Weights of a small transformer language model: capped logits, 132M tokens.
Each number is 128 + 32 x the weight over its row's rms, rounded and kept within 0 to 255. Layers, rows and columns count from 0. The size above them is the row's rms in percent of the matrix's.

# layer 3 MLP down (transposed), 768x192, rms 0.148, rows 613-665, columns 0-63
size [ 97 103 106  94  92  96  89  98 111 112 108 100 102 110  88  99 103 105  99  95  76  93  92  92 104 104  82  94 102 109 103  99 105 109 101 111 123 104  98 116 106 103 103  89  92  88  99  99  96  90  80 107 105]
[[102  81 146 141 111  92 127 123 149 108 165 116  97 119 131 137 104  61 153  48 121 185 143 141  94 132 157  95 124 139  83 141 177 185 188 107 152 118 148 121 148 130  85 127 105 137 105 109 158 109  99 163 122 149 163 198 118 121 122 122 190 129 166 109]
 [152 116 138 136 113 146 164 178 135 144 154 228 121 174 156 134 145 143  83  79  64 121 146  92 175 144 109  86 125 155  96 116 111 190  73 125 108 148 123 115 151 185 126 161 133 100 146 100  75 113 137 115 121 118 105 159  81 100  81 105 133 102 127 137]
 [181 150 123  63 104 107 129  86 148 186  69 145 146 156  89 151 119 141 127 125 160 127 168 146 155 128 142 106  96  84  93  80 110 123 140 130 188 180 135 167  82 111 106  92 161 135 110 105 172 108 128 113 178 127 104 134 164 136 121 147  85 118 146 106]
 [ 99 170 104 165 126 178 122 184 156 153 141 181 134 123 138 171 123 148 120 104  84 134 107 165 107  93  47 130  72 106 141 193 139  51 115  82 139 125 147 107 137  70 108 113  54 138 118  84  88 138 123 108 125 115 107  74 167 130  90 164 150 133 175 113]
 [121 140 127  89 176  84  71 161 162 149 127 147 114 197 107  81 147 130 164 113 125 149 147 173 138 168 163  82 166 124 146 117 115 150 112 102 120  65  69 187 150 133 131 133 186 128 167 113 173 126 175 110 135 144 120 180  94  86 143 123 160  92  93 155]
 [150 146 115 135 173 132 147 127 140 167 124  86 143 139 130 130 167 155 138 135 133  96 152 169 115 113 130  91 169 146 168  83 166 123 131 100 159 146  89 156 106  99 181 172 128 158 165  75 138 105  80 132 106 100  92 133 138  97 163 106 124  82 138 134]
 [135 107 126 159 129 150 130 177 131 101 152 188 181 118  80 195 168 145 134 156 102 107 110 159  88 114 109  93 131 138 143 190 122 203 104 122 159  96 123 152 100 126 107 167 106 162  56  76 162  97 137  73 122  91 172 109 166 117  81 163  71 138 163 130]
 [116  51  80 103 144 142  99 137  94 161 132 201 171 152 113 126 104 114 108  73  86 134 123 150 111 152 182  69 138 177 141 104 120  97 106 204 160 154 117  91 170 196  94 112 136  95 153 115 133 108 182 103 100  90 148 152 116  87 112 129 110 129 151 170]
 [151 118 141 115 164  70 159 127  97  21 127 117 192  95 114 109 123 127  90 139 116  80 182  88 120 141 154  89  91 178  90  90  84 141 104 126  74 171 125 173 108 157 128 133  90 149 172 137 114  65 124 120 193 107 151 190 135 148 116  87 139  91 105 138]
 [ 99  80  82 134 171 100 116 114 124 124 114 147 118 108  79 136 105 172 119 129 129  89 144 122 135 129 116  85  80 102 117  88  90  98 134 110 168 131 151 125 178 210  82 158 109 205 151 117 157  89 175 138 144 132 150 168 110 177 139 153  97 111 104 132]
 [126 146  89 142 137  93 114 104 193 167 111 129 134 135  60 165 126 129 130 153 136  75 176 156  85  80  85 180 112 193 120 134 120 156 152 170 145 136  88  99 150  84 135 123 190 147 159 109  97 157 111 122 111 163 150 191 138 158 127  97 201 161 116 165]
 [138 100  82 165 161  66  99 123 111 161 153 171 150 139 110 174 114 135 100 131  98 138 111 190 171 143 126 107 102 142 162 157 182 125 158 200 176  98  60 162 139  30 141  88 145 112 110 120 154  62 139 160 124  98 155 137 163 101 154  94  76 125 122 154]
 [ 80  61 209 141 101 115 147 181 123 156 139 200  95 158 127  94 101 173 123 142  96 118 119 101 153 171 159 152 115 122  97 117 121 143 114 142 137 119  98  87 157 136 192 183 156 183 151 125  88  98 107 121 183 159 143 125 146 125 151 117  77  97 138  97]
 [130  91  95 198 123 146  84 147 123 147  77  98 114 132 117 140 116 163 116 178 131  94 107 124 155 164 156 140 115 131 137 248 129 118 142  48  87  68 147 107 128 156 110 140 135 157 148  96 127 135 168 110  72 194 177 134 121 106 119 178  89 157 150 129]
 [ 82 143 135  40 111  69 117 122 121 142  78 118 148 102  84 101 107 127  99 104 204 151 204  96  65 139 104 207 125  79  94 125 103  47 127 155 124 127 112  98 108 117 135  83 133 187  99  88 128 104  80  66 123 122 182  76 140 147  97 174 118 121 130 112]
 [ 84 122 130 116  70 210 145 155  78 157  99 143 180 148 183 156 134  93 145 126 114 104 113  97 129 132  84 119 147 179  84 152 159 138 203 154 151  97 110 135 101 108  59 127 134 160 105 156 119 108 148 124 116 184 112  81 142 126 152 119 148 155 131 184]
 [175 105 137 176 174 131 108  81  73 104 152 164 101  78 160 146 130 129 128  82 145  98 178 142 106 128 173 181 131 187 114 118 125 120 205 171 133 169 109 121 122 110 140 114 120 119 133 178  59 141  67 115 185 153 137 148 174 100 119  87 137 147 148 102]
 [217 120  78 151 131  83 173  74 154 101  96 126 139 148  80 133 108 148 118 163 150  92 138 170 129  98 109 113  97 161 185 110 139  99 134 119 205 182  89 138 136  84 132 134 135  63 112  71 156 110 171 155 122 121 133 113 128  77 150 114 117 160 159 154]
 [ 24 122 114 134 189 111 131 114 162 144 133 119  97 210 166 121 103 136 167  65 124 135 108 109 143 105 107 178 119 116  81  96 104 138  97  69 111 137 131 192 112 146  66 132 102 138 102  39 121 166 152  88  89 136 108 120 158 100 183 115 123 167 127  73]
 [123  85 141 176 196 139  96 182  83 126 111 123 175  78  74 131  96 101  81  68 108  93 108 168 113 150 143 130  96 159 123 231 104 152  93 114 165 151 137 116 138  87 130 167 127 140 136 158 143 159 125 170 123 132 159  85 162 176  88 113 150 139 176  93]
 [126 123 159 142 120  95  98 145 112 134 153 192 161 143 119  85 156 192 167  81 130 117  99 112 135 117 175 132 162 158  87 143  93 116 105 129  89 119 117 192  86 143 165 103 137 117 145 178 192 169 148 151 187 142 118 172 142 104  92 203 156 140 114 140]
 [129 113  92 167 136  96  89 115 135  87  98 149 181 117  59 156 136 119 202 143 128 131 105 146  94 133 125 191 105  69 131 172 144 128 132 141 107 104 145 128 137 174 110 177 161 109  65 148  90 201 134 152 155  95 110 167 118 123 102 171 205 115 200 164]
 [ 73 127 128 173 105 156 128 120 146 140 118  76 108 122 232 124 130 116 144 138 201  82 150 154 140 151 144  31 107 129 196 115 111 151 230 135 121  73 103 168  94 141  99  75 141 136 129  77 117 140 102  61 116 134 169 137  82  94 110 119 115 101 118 174]
 [132 137 146 102 109 104 184 136  89 177 151 115 149  55 146  84  95  94 144 111 120 166 110 131 155 112 157  87 105 135 148 115 164 139 104  94  83 104 190 158 156 112 110 154 147 153 155 112 192 155 128 115 108 127  72 141 147 145 155  97 153  87 161  97]
 [143 179 156 128 133  95 110 146 163  87 106 107  78  94 128 111 103 121 141 167 143 169 124 112  94 106 141 143 113  74 104 149 152  59 168  82 191 108 125 144 166 195 120 133 124 142 124 103 182  63  74  98  97  95  57 113 126 101 163 121 136 192 107 162]
 [150 126 181 120 139 100  99 140 182 102 140 118 137 123 147 166 177 157 125 123 118 101 138 122 163 105 141 105 111  78 169  97 176 133 116 137 117 128 113 149 157  89 110 135 152 185 100  86 117 110  75 169 126  50  94 183 183 157 101  84 145 135 105 114]
 [ 33 160 116  77  97 136  67 112 184 133 116 139 101 150 114  56 132 101 184 174  85 121 115 148 121 108  44 117 146 177  46 158 115 102 137  98 120 105  74 149  97 122 175 107 127  68 114 146 120 130 113  75 108 159 134 101 120 133 115 228 114 115 139 117]
 [124 196 127  61 135 130 120 112 124 114 172 140 178  85  80 169 132 126 101 139 177  71 151 142 163 156 163 202 127 188 106 163 155 110 126 154 182 144 126  99 162  86  98 135 132 174  86 143 152  97 117 127 117 134 130 137 146 104 141 102 129  52  94 124]
 [107 116 115  52 161 141 173  99 128 114 160 117 183  51  86 103 114 146 120 179 110 127 145 153 104 175 129 120 165 142  60  70 165 191 111  96 181 181 136 144 130  77 142  89  74 137 110  69 108 182 114 113 161 144 102 167 111 180  98  43  98 143 104 156]
 [146 149 128  86  39 110 133 145  88 131 151 154 137  90 122  58 158 150 115 131 123 141  97 110 119  90 110  74 135 121 170 182 149 159  62  93  80 111 130 109  87 131 103  95  82 136 156 164 128 115  71 103 161 109 165 114 108 174  90 165 126 113 110 115]
 [122  66 181 156 127 180  61 142 152 162 181  71 152 161 131 116 125 193 104  88 122 139 124 151 143 124 161 179  83 136 119 120 123 150 179 135 146 186 148 170 106  86 121 116  90 160 158 145 148 110 132  57 143  85 151  96 104  96 118 105 156  92 166 164]
 [121 144 115 120 118 118 145 118 127 149 159 127 117 132 142 157 127 187 118  91 158 136 175  75  18 134 181 111 125 103 157 147 145 157  94  99 227  79 161  75 144 139 125  89 129  84 163 177 105 144  84 137  61 169 139 135  99  81 114 126 144 159 185  89]
 [ 98 185 123 156 117 153 130 123 131  92  97 159 127 122 117 183 151 124 107  88 149 169 113 139 180 140 156 115 102 151 146 109 123 147  82 101 154  98 165 137  96 117  56 107 120  94 120 147 151 203 134 122 196 235  96 126 148 174 104  91 136 113 127 133]
 [ 88 118 143 129  84 121 156 108 160 165 129 164 106 126 111  97 143 134 160  95 129 176 147 118 194 143 116  94 138 127 157 100 153 167 130 130 129 112 109 138 152 118  93 141 103 165 140 128 124  73 141 136 157  87 110  98 113 188 103  98 141 133 133  65]
 [104 124 135  87 134 150 166 100 141 112 124  98 102 110 139  66 158  81  83 151 166 162 177 139 138 172 149 134 112 101 103  57 125 124  99  25 113 103  74 157 113 134 127 131 141 184 179  80 119  62 113 172 139 104 122 114 103 156 110 125 120 141 150 134]
 [105 105 139  58 141 125 188 117 180 166 159 175 112 127 107 126 142 161 190 127 161 162 127  33 140 171 124 147 174 222 134  63 132 115 131 168 171 129 177 128 169 113 149 132 151 174 140 126 109 128 101 109 123 101 117 174 155  75 122 160 166 137 126 131]
 [175 140 181 136 139 130 123 192 157 109 118 150 172 158 183 134 158 147 107 137 134 100 149  86  65 133 159 147 120 107 152 139 105 132 135  99 114 112 104  86 153 178 103 174 108 109 144 134 103 151 145 166 134 134 128  96 210 104 124  99 107  87 159 157]
 [178 152  76 164 142 117 150 195 169 138 224 163 140 123 118 116  96 158  88 144  58 127  85 163 171  93 142  96 130 162 107 180 130 173 152  63 138 184 143 140 132 108  89 111  77 164 109 170 103 131 109 137 142 105 177 153 110 129 128 159 125 184  93 180]
 [ 55 103 141 185 107 166 124 207 142 163  79 134  98 144 153 126 111  88 134 135  84 137 128 187 156 120 147 153 158 159 131 167 106 177 123 100  96 131 120 134 128 128 121 143  31 104 134 151 128 202 208  69 108 123 148 121 109 174 115  83  47 104 129 182]
 [154 123 155 136 132 150 198  78 160  80 112  85 117 156 174 160 123 102 184  96 131  78  98 148 166 157  71  91 150 101 131 161 147 173 142 171 125 111 100 171 113  31  92  94 131  62 166 116 104 129 137 131 138 174 129  77 134 129 114 126 128 154  42  83]
 [134 128 141  68 172 129 123 124 104  91  90 170 168 123 153 118 102 167 178  84  88  63  95  89 120 101  53 124  80 142 101  98 119 161 100 183 142 132 112  74 120 157  79 121  76 197 118 148 111 126 160 124 112 161  70 145 121 160 205  72 101 120 152  77]
 [210 138 147 144 110 141 132 147 163 104 163  82 108 173 157 150 138 138 126  94 121 152 159 143 129 148 129  57 167 129  62 165 122 149 118  99 173 190  92 115 115 180 133 143 121 162  84 157 155  88 100 113  86 129 103 151 158 101 160 141 153  83 170 107]
 [173 171 174 170  65 126 149 114  91 146  82 141 152 124  89 139  93 152 152 145  91  90  76 174  98 123  81  97  97 164 181 139 106 187 135 138 165  78 121 134 118 109  94 172 151 205 128 137  83 152  96 114 136 118 141 136 126 148  85 115  91 141 130 138]
 [156 134 157 121 160 214 139 141 116 114 130 107 134 122 235 170 196  87 184 186 100 180 130 201  73 109 139  63  74 111 160 129 142 136 126 132 131 138 148 106 185 115 111 173  63 131  88 152 122 140  93 146 128 186 124 107 150 154 175 141 101  97  75 156]
 [157 182 186 131 113 180  93 167 133 161 125 148 154 113 134 173  94 110 111  94  96 163 201  92 108 160 140 126 119 155 165 110 168  65  62 152 146 178 100 178 147 129  96  90 157 171 154 109 140 189  85 132 160 122 146  83 119 157 125 137 113 115 182 146]
 [126 148 190 104 100 132 115 116 165 123 126 164 171 139  79  80 148 127 112 101  85 169 148 105 138 207 127 134 150 170  23 112 158  71 164 116 103 119  65 219  86  92 132  99 131 105 133 124 119 110 103 180 121 143 137 155 106 140 172 150 139 115 160  76]
 [ 51  95 167 163  84 123 172 146 160 122 155  90 171  93  73 191  82 150  96 141  72  99 132 129 122 113 117 126 163 192 120 180 142 154 144 121 116 110 177  79 120 136 146 110  83 143 140 172 116 147  55 124 111 121 116 112 126 156 116 154  97 146 166  76]
 [114 181 152 116  46 123 188 119  85 188  72 146 112 167 119 132 188 111  96 192 112 100 108 134 125 140 114 108 133  92 147 104  97  46 125 165 132 127 166 118  89 161 133 154 120 133 149 154  71 113 136 123 108  94 168 146 116 153 138 114 115 182  74 136]
 [ 90 111 115 123 167  79 114 106 103 160 103  68 152 159 158  95 145 180 113 134 177 110  98 137 131 120 165 140  71 132  63 130 111 100 115 182  89 126  89 139 105 141 142 124 168 143 127 115 140 128 117  99 110 113 119 146 156 101  88 102  76 124 156 150]
 [192 109  99 185 165 127 144 152 151  41 166 150 143 127 155 184 132 187 116 104  94 155  80 110  82 126 133 117  83 116 151 142 147 149 170 161 147  69 122  90 164 136 126 165 135 114  92 135  55 140 189  79 102  92 136 129 150  94 128  81  94  95 109 112]
 [103 130 138 155 126 177 137  94 106 168  90 178  62 141 102 111  85  95 131 153 121 146  72 143 103 161 142 113 214  49 113 154 112  75 127 157 126 112 115 190 173 119 136  58 133 125 171 166 169 120 148 144 163 109 119 115 146  92 123 199 150  61 132 118]
 [108 121 121 161 100 112 117 133 136 218 114 160  73 126 108 147 171 101 108 187 145 139 129 150  84 148 147 149 139 154 127 166 148 126  77 176 160 107 109 131 129 165 101 164 140 118  97 141  99  93 112 114  87  96 163 132 166 103 123 185 114 150 122 108]
 [178 143 172 154  93 193 124 126  99  57 130 135 165 153 119 130 169 162 107 128 126 126 121 175 157 126 130  96 135 156  98  77 182 123 117 134 156 104 117 151 103 163  98 139 154  70 164 110 124 148  95 118 158  90 134 154 190  38 183 112 120 111  89 112]]
# layer 3 MLP up, 768x192, rms 0.15, rows 614-665, columns 0-63
size [103 104 104  84  99 104 105 105 107 103 102  98 107 102 103 100 108  98  96  76  96  97 100 109 107  80 105  96  99 102 100 108  98 102 110 112 112 103 107 108  96 102  86  99  89 105 107  93  99  81 104  99]
[[160 166  90 132 110 139 132 134 171  87 135 108 108  77 156 144 178 142 147 143 146 105 204  58 140 150 105 101 170  68 172  57 137 103 121 123 168 109 105 132 140  76 117 138 106 158 159 137  62 130  63  89 196 171  80  82 122 155 153 167 184 143 171 159]
 [187 110 164 183 118 125 135 155  96 161 111  74 133 116 136 111 144 113 110 113  76  84 119 189 111 104  97 166 134 113 155 100 111 155 115 111 110  85  81 136 139 115 163  94 131 110 142 128  88  92 161 143 138  62 160 166 211 111 112 121 122 118 129 140]
 [101 126 117 163 120 109 127  61 154 152 142 179 143 138 126 117 117 113 181 178 196 196 152 118  54 161 126 136 105 168 114 104  86 116 168  70 120 160 111  54 170 132 136 144 144 137 114 148 123  93 124 121 127  97 155 137 158 116 142  77 129 100 149  57]
 [165 152 131 126 113  94  95 130 128 176  58 131 197  91  94 119 108 164  98 123  99 116 168 136 111 104 119  90 117 102 102 118 145  92 118 112 122 170  82  46 107 129 158 177 137 120 131 132  88  69 167 134  69  91 128 171 167 129 126 111  80  97 173 175]
 [153 150 169 110 131  71 105 115  79  91 137 133 126 122 104 145 121 182 139 172 150 145 140 160 152 135  79 145  93 152 166 132 161 124 134  85 108 117 143  78 125 191 162 141 125 137 108 161 100 135  71  78 134 115  68 142  81 115 111 115 222  88  82 105]
 [114 147 159 143  99  24 116 106  65 111 153 153 100 139 105 122 125 151 134 138  64 172  80 117 144 145 123  95 146 174 132 107 129  93 171 101  93 126 130 143 134 117  55 160 174 162  96 170 123 135 104 127 169 174 100 125 161 135 126 122 157 115 135  99]
 [128 112 149 108 102 110 187 127 140 119 140 147 146  40 112 162 122  46  92  95 166 153 161 155  86  89 192 144 119  99 168 142 183 181 188 108 116 123 150 129  88 101 125  94 161 193 125 118 189 140 143 153 150  98  57  90  55 174 121 179 142  78  88 116]
 [ 78 169 103 119 115 122 175 180  67 171 118 156  92 190 118 123  75 144 158 148 116  88 131 174 170  83 136 126 164 130 109 104 111 137 120 136  94 141 134 115 136 142 141 170 149 118 145 160  88 146 102 105 140 188 102 101 209 181 110 139 150 147 161 115]
 [112 137 130 149  86 134 123 126 100 163  68  73 163 119 126 132 141  99 156 179  96 117 175  88 103  84 150  75 136 170  96 127 116 136  69  97 164 214 148 147  79  94 100 128 109  88 170 100 142 176  36  92  98 130 144  70 149 115 164 174 132  71  75 120]
 [ 64 132  83 105 139  87 147 106 123 134 110 106 118 106  86 166 146 126 171 135 139 142 145 131 152 110 113 127 119 145 121 151 146 133 139  88 142 149 124  74 115 134 159 154  93 177  79 109  62  78  95 104 214 107 173 169  84 123 121 116 185 110 132 106]
 [137 115 139 117 119 147 112 180  79 158 119  95 130  98 161 109 198 163  63 186 192 139 103 105 105 100 136 108 100 100 130  86 146 121  99 143 121 177 146  40  96 157 174 100 163 118 131 182 125  88 120 128 138  88 156 172 102 136 186 173 105  90  99 149]
 [168  64 101  92  96 136 161  35 200 118 138 145 101 156 122 114 154 116  97 145  58 136 183 101 142 100  87 157 118 152 153  75  98 131  71 100 176 119 145  77 105 122 162 110 136  79 144  94 207 101 148 157 137 113 106 161 118 137 149 100 120 128 213 174]
 [129 118  88  36 160 105 129 150 107 142 128  89  81  68 142  70 141 135  95 145 105  92 106 102 199 141 174 144 117 160 144  85 113 135  96 135 140 132 136 165 113 144  78 116 131 105  97 117 111 139 131 110 136 163 158 171 181 141 141 158 131  99  99 100]
 [143 162 116  76 115 166 153  73  69 175 126 111  81 124 146 163 153 145 120 146  74 152 108  90 156 155 150 135 146 155 203 132 128 152 156 111 152 163 108  74  88 173 153 132 161  92 161 153  92 177 195 130 199 182  64 136 120  95 199 133 181 112 107 157]
 [ 82 151 143 125 115  78 112 161 153 114 176 153 189 134  44 123 153 175 153 137 103 155 124 135 111 153  96 125 123 138  84  95  91 172  61  94 131 129 136 207 176 165 191 153 139 141 147  92 136 167 121 116 123 132 108 119 129  99 129 147 151 101 118 124]
 [ 75 125  87 139  95 126 170 180 135 180 122 149  97 100 109 160 178 125 144 108 119 160  79  30 136  73 117 145 118  84 104 158 146 166 115 108 140 121  93 118 124 174  99 120 134 121 178 104 137 101 107 100 129  93 166 106  88 160  85  81 159 147 154  73]
 [142 130 173  79 133 185 104 149 141 142 101 131 128  83 112 158 130 131 128 128 159  74 108 138 190  92 123 157  61 111 116 116 160 149 132  99 113 135 159 141 130 119 153 152 113 109 137 125 163  89  86 154 126 107 101 112 147 139 158 118 156 120 130 109]
 [178  93 117 103 123  90 101 140 154  86 114  99  85 111 111 146 128 146 160 128 139 140 123 118 116  96 145 154 113 147 103  99 147 139 170 120  88 148  95 206 120 120  73 111 136 163 131 163 140 129 165 135 196 104 145  94 127 155 158 172  59 128 203  68]
 [142 148 142 174 142 148  92 110 116 115 164  99 136 193 111 137 144  84 118  95 168 154 131 140  65  66 176 100 135 164 144 141  97 159 176 117 134  77 168 205 126 140 162 148 146 125 134 128 155  88 127 101 112 164 164  92 172 131 136 119 147 148 112 186]
 [151 109 111 113 144 153 154  86 136 164 109 104 109 148 116 156  95 147 126  95 167 144 101 150 131 195  89 182 156 160 182  67 176 134 161 126 144 112 137 117  84 156 130 173 163 109 156 132  66 135 111  92  90 159 174 112  68 138 131  91  80  76  69  55]
 [ 91 152 132  85 102 134 164 132  84 133 118  95  98 131 168 109  97 133 166 111 128 132 124  55 145  83 108 116 110 126  91 100 162 135  85 128  84 138  92 114  65 149 126 134  87 139 170 157 136 132 137  95 105  98 111 117 145 117 172  91  93 160  95 121]
 [121 153 192 137  98 180 111 152 189 123 164 148  81 124  97 130  55 106  91 106 143  85 136  93 134 134  87  96 171 179 124 154  94 124  98 140 140 120  95  61 145 154  95 112 101 159 145 107 124 144 118 127  88 114 158 130 183 162 154 139 160  84  68 105]
 [136 176 133  79 139 189 141 172 108 150  87 160 134 114 105 151 149 120 125  87 129 111 129  89 113 120  98 146 169  70 159 124 152 128 122 137 166 140 107  98  76 200  86 109 182 101 133 172 157 141  93 116 125 165 138 132 144  80 143 116 133 158 138 158]
 [147 114 160  81 114 151 169  72 159 156 126 133 115  87  72 175 135  93  99  99 170 160 173 111 195 115  96 117 131 132 177 179 110  65 150  63 121 108 118 156 116 120  63 122 127  70 175 184 111 158 195 180  74  96 119 144 156  91 135 121 127 143 117  88]
 [107 157 102  65 130 132 140  98 127  92 127 116 146 178 113 101  83 110 118 111 132 159 115 131 114 118  95 153  80 140 141 153 126  95 103 101 159  88 138 111 132 122 165  91 157  94 135 156 160 122 176 143  93  81 124 133 178 103  78 128 107 133  85 134]
 [129 159 131 140 144 165 144 153 115 134 151  80 132 114 110 171 178 101 141  56 127 144 105 161 165  90 148 146 180  90 149 130 123 153 150 215 132 188 123 126 113 155 115 127  73 156 126  88 130 151 140 116 117  77 200  76 165 126 150  43 131 108 135 190]
 [ 91 175 131 149 153 181 122 180 106 104  88 115  85 117 114 104 148 145 142 117 132  93 150 124 118  58 178  40 146 114 111 101 193 149 106 131 104 117  99  98  98 136  95 121 120 121 170 138 102 137 114 106 163 147 141 151 136 157 102 124 163  86 119 112]
 [168 111  97  96 150 151 191 122 136 147 154  75 160 134 135 155 122 146 171 158  96 121 155 128 123 159 137 157 127 136  79 134  95 179 148 107 150 124  95 175 127  95 101  79 120 135 152 108 115 185 130 135 173 141 145 143 117 152 108  91 168 153  81 112]
 [ 98 191 131 121 142 107 157  64 131 120 165 104 150  73 105 202  77 114 104 147 205 118 137 145 137 130  85  95  80 149 112 132 178 151 183 130 106 125 108 187 113 163  49 171 105 152 149 108  91 115  98 177 163 171 102 104 131 112 158 169 145 114 140 129]
 [ 74  85 123 164 154 105 123 110 161 135 119  67 187 113 118 153 162 123 126 111  80 150 158 134 106 105 160 123 145  95 140 157 172 128 169 109 124 190 131 109 140 105 218 103 125 134  58 100 194 158 169 186 106 148 150 156 151 103 136 121 113 146 181 128]
 [111 124 104  76 137 172 136 104 154 121 126 148 159 109  86  79 127 146 127 137  65 125 131 103 124 103 119 143 122 129  95  73 156 183 117 155 168 133 135 180 153 168 158  86 178 202 125 168 145 142  97 145 137 132 155  93 116 120 120  92 159  88 118 124]
 [113 125 175 117 197  87 101  97 128  92 115 140 142  87 142 163 171  69 109 163 142  99 130 166 123 196 190 148 142 135 162 156 160  91 186 150 141 145 134 144 113  85 108 121 194 157  91  95 104 108 125 141 131 133  89 136 156 175 128 131 140  88 138 120]
 [ 76 142 170 131 183 115 110  37  84 109  92  67 155 134 136 150 115 178 156 125 161 132 156 118  72 120 181 125 156 117 122  93 105 132 177  89 150 178 128 131 103 140  79  88  63  82 119 150 130 151  90 100  86 126 128 117 120 102  95 102  92 132  75 139]
 [134 124 132  86 127 112 153  56 140 119 172  93 131  85 108  88 134  86 134 114 132 152 185 119  90  98 174 197 149  97 132 103  86 136 118  97 145 100 180  96 120 116 163 124 102 169 175  91 133 146 149  79  82 147 104 103 175 111 156 132 179  82 117 146]
 [116 139 183 144 133 136 132  91 151 142  91 125  90 108  98 118 152 129  85 144 152 150 167 154 130 174 153 133 120 112 128  99 181 152 101 201 142 148 108 124 148 162 161 119 108 141 147  75 163 118 211 102  86 142 182 183 137 206 118 119 156  92 178  66]
 [137 134 177 141 107  70 149 136 156 162 140 134 116 102 124 135 122  45 103  87  92 173 162  90 119 151 149 119 151 133 162  92  96 130 183  86  77 125 124 135 179 168  85 167 104  73 181 148 130 177 120 143  56 124 129 117 160 125  79 108 153 145  95 106]
 [150 109 149 135 126 117 126 123  89 124 139 130 179  79 120 164 141  66 120 143 144 147  95 113  87 231 125 177 134 105 178 137  80 133 126 141 123 103 133 119  90 152 156  77 184 219 159 134 117  81 136 139 159 157 113 143 137 115 120 138  97  75 148 146]
 [ 84 155 123  89 131 106 148 128 156 121 113 131  72 113 144 108 102 106 164 137 129 153 170  93 106 166 139 162 132 109 134  70 153 169 177 152  63 123 167  79 113 190 157 177 136 105  82 152 117 140 130  96 146 196 124  87  59 107 114  73 134  94 152 183]
 [174 122 167  97  96 130 117 137 109  92 137  53 113 137 148 109  87 161 117 128 143  90 148 127 150 127 101  84 103 149 119 136 117 180 124 143 106 119 102 193 147 131 116 133 140 138 121 164 147 105 138  99 125  49 111 130 176 134 147  60 127 134 102 192]
 [170 108 151 150 113 121 149 131 145 100 164  65 160  96 194 135 187 190 112 119  70 149 177 105 116  96  94 122 149  91  91 106 137 141 157 162 138 123 148  69 107 127 147 108 125 121 139 147 116 149  85 163  92 105 129 130 155 164 151  96 104 116 118  88]
 [180  85 104  93 162 151  90 145 113 124 138 170 171 104 104 131 123 104 149 155 140  97 148 161 187  81 157  87  89  92 124 110 129 116 191 140 110  91 104 143 114 133 138 114 112  75 191  89 134 105 132 108 166 138 125 140 194 130 180 113 138 185  93 139]
 [152 147 133 163 151 130 123 144 126 104 127 171 172 153 163 126 159 116  75  85 123 117  98  70 136 136 153  58  55 146 159 157 111  79 125 116 123 130 118 102  66 182 133 132 127 139 164 148 138 118 137 191 101 161  95 108 154 195  89  77 199  98 181 150]
 [142  81  74 128 137   0  99 146  93  97  72 137 207 167 185 121  27 131  68 136 192  44  98  46 189 206 109 169 255  97 106 137 158 156 101 145 173 119 153  97 124 123 127 163 120 111  95 125 123 129 129 141 133 171 140 148 167 154 140 106 144 144 127  90]
 [150 154 103  65 139 154 120  64  99  98 194 114 146 117 135 124 184 104 135  91 148  64 152 159 137 137 160 103 170 115  85  85 144 160 123 122 169 132  92 135 142 114 187 126 133 112 136 160 156 149 143 144 155  84 109 166 127 115 129 125 153 179 170 117]
 [138  91 129 129 163 100 180 100  63 184  72  69 115 142 113 110 142  75 172 140 124 151 171 138 119 116 169 149 151 135 150 115 129 117 130 134  75 112 118  97 159 126  86 125 110 123 119 177  99 197 137 134 149 125  79  74 147 164 151 121 138 148  60 158]
 [177  67 104  72 174 171 162 130 172 145 139  87 114 148 119 158 161  77  79  64  93 112 104 146 165 138  96  89 144 140 109  38  81  83 104 134 115 132  77  90 120 117 150 130  98  98 162  50  77  86 134  83 118 102 174 161 181 111  88  89  83 169 138 149]
 [147 105  55 116 122 166 127 117 127  92 163 104  53 149 101 130 141 163 114 127 174 138 104 135 103 154 162 129 109  73 102 161  78 145 161 161  85 119  89 122 160 120 175 148 133 145 177  98 117 175 106 151  76 100 150 137 145 131 159 128  88 130 140 163]
 [ 48  84 104  99 168 145 141 145 177 130 106 152 146 135  75 122 101  90 131 129 124  66 182  90 132  94 163 168 108 149 114 111 116 125 111  99 122 174 146  81 153 173  97 114 113 155 153 131 147 149  79 174  85  79 150  74 142 147  98 186 151 118 130 142]
 [150  99 118 118  98 144  96  90 133 163  90  99  96 123 115 141 132 143 168 107 211 116 154 178 128 139 127 165 138 111 125  64 125 130  99  98  87 119 132 105 126 121 162 154 171  75  98 113 116 148 187 115 125 118 101 171 140  82  97 130 114 117 114 203]
 [154  94 100  83 110  92 140 136 185 125 120  82  92 123 145 135 160 122 124 163 111 131 143  84 116 135 115 154 107 186  97  81 108 158 149 102 137 109  96 151 168 112 186 107 148 100 119 135 150 124 133  73  80 111 117 140  59 102 118 103 147 139  94 143]
 [165 126  88 139 204 158 142 142 137 140  65 112 166 141 130  80 133 193 166 134 112  90 122 172  27  77 168 153 145 125 166 153 120 130  96  89 115 175 100  91 153 128 112 175 141 136 140 121 116 118 163 139 157 138 179  62 174 167  88 140 169 193 132 209]
 [145 146 121  80 117 176  71  89 122  71 100 103 110  24 100 109 113  79 186 124 131 130 136  87  72 111 107 127 106 118 120 129 129 150 147 111 121 173  88 114 117  80 136  92  96 121  77  82 155 145 150 106 185 107 115  97 122 120 141  99 129 117 114 135]]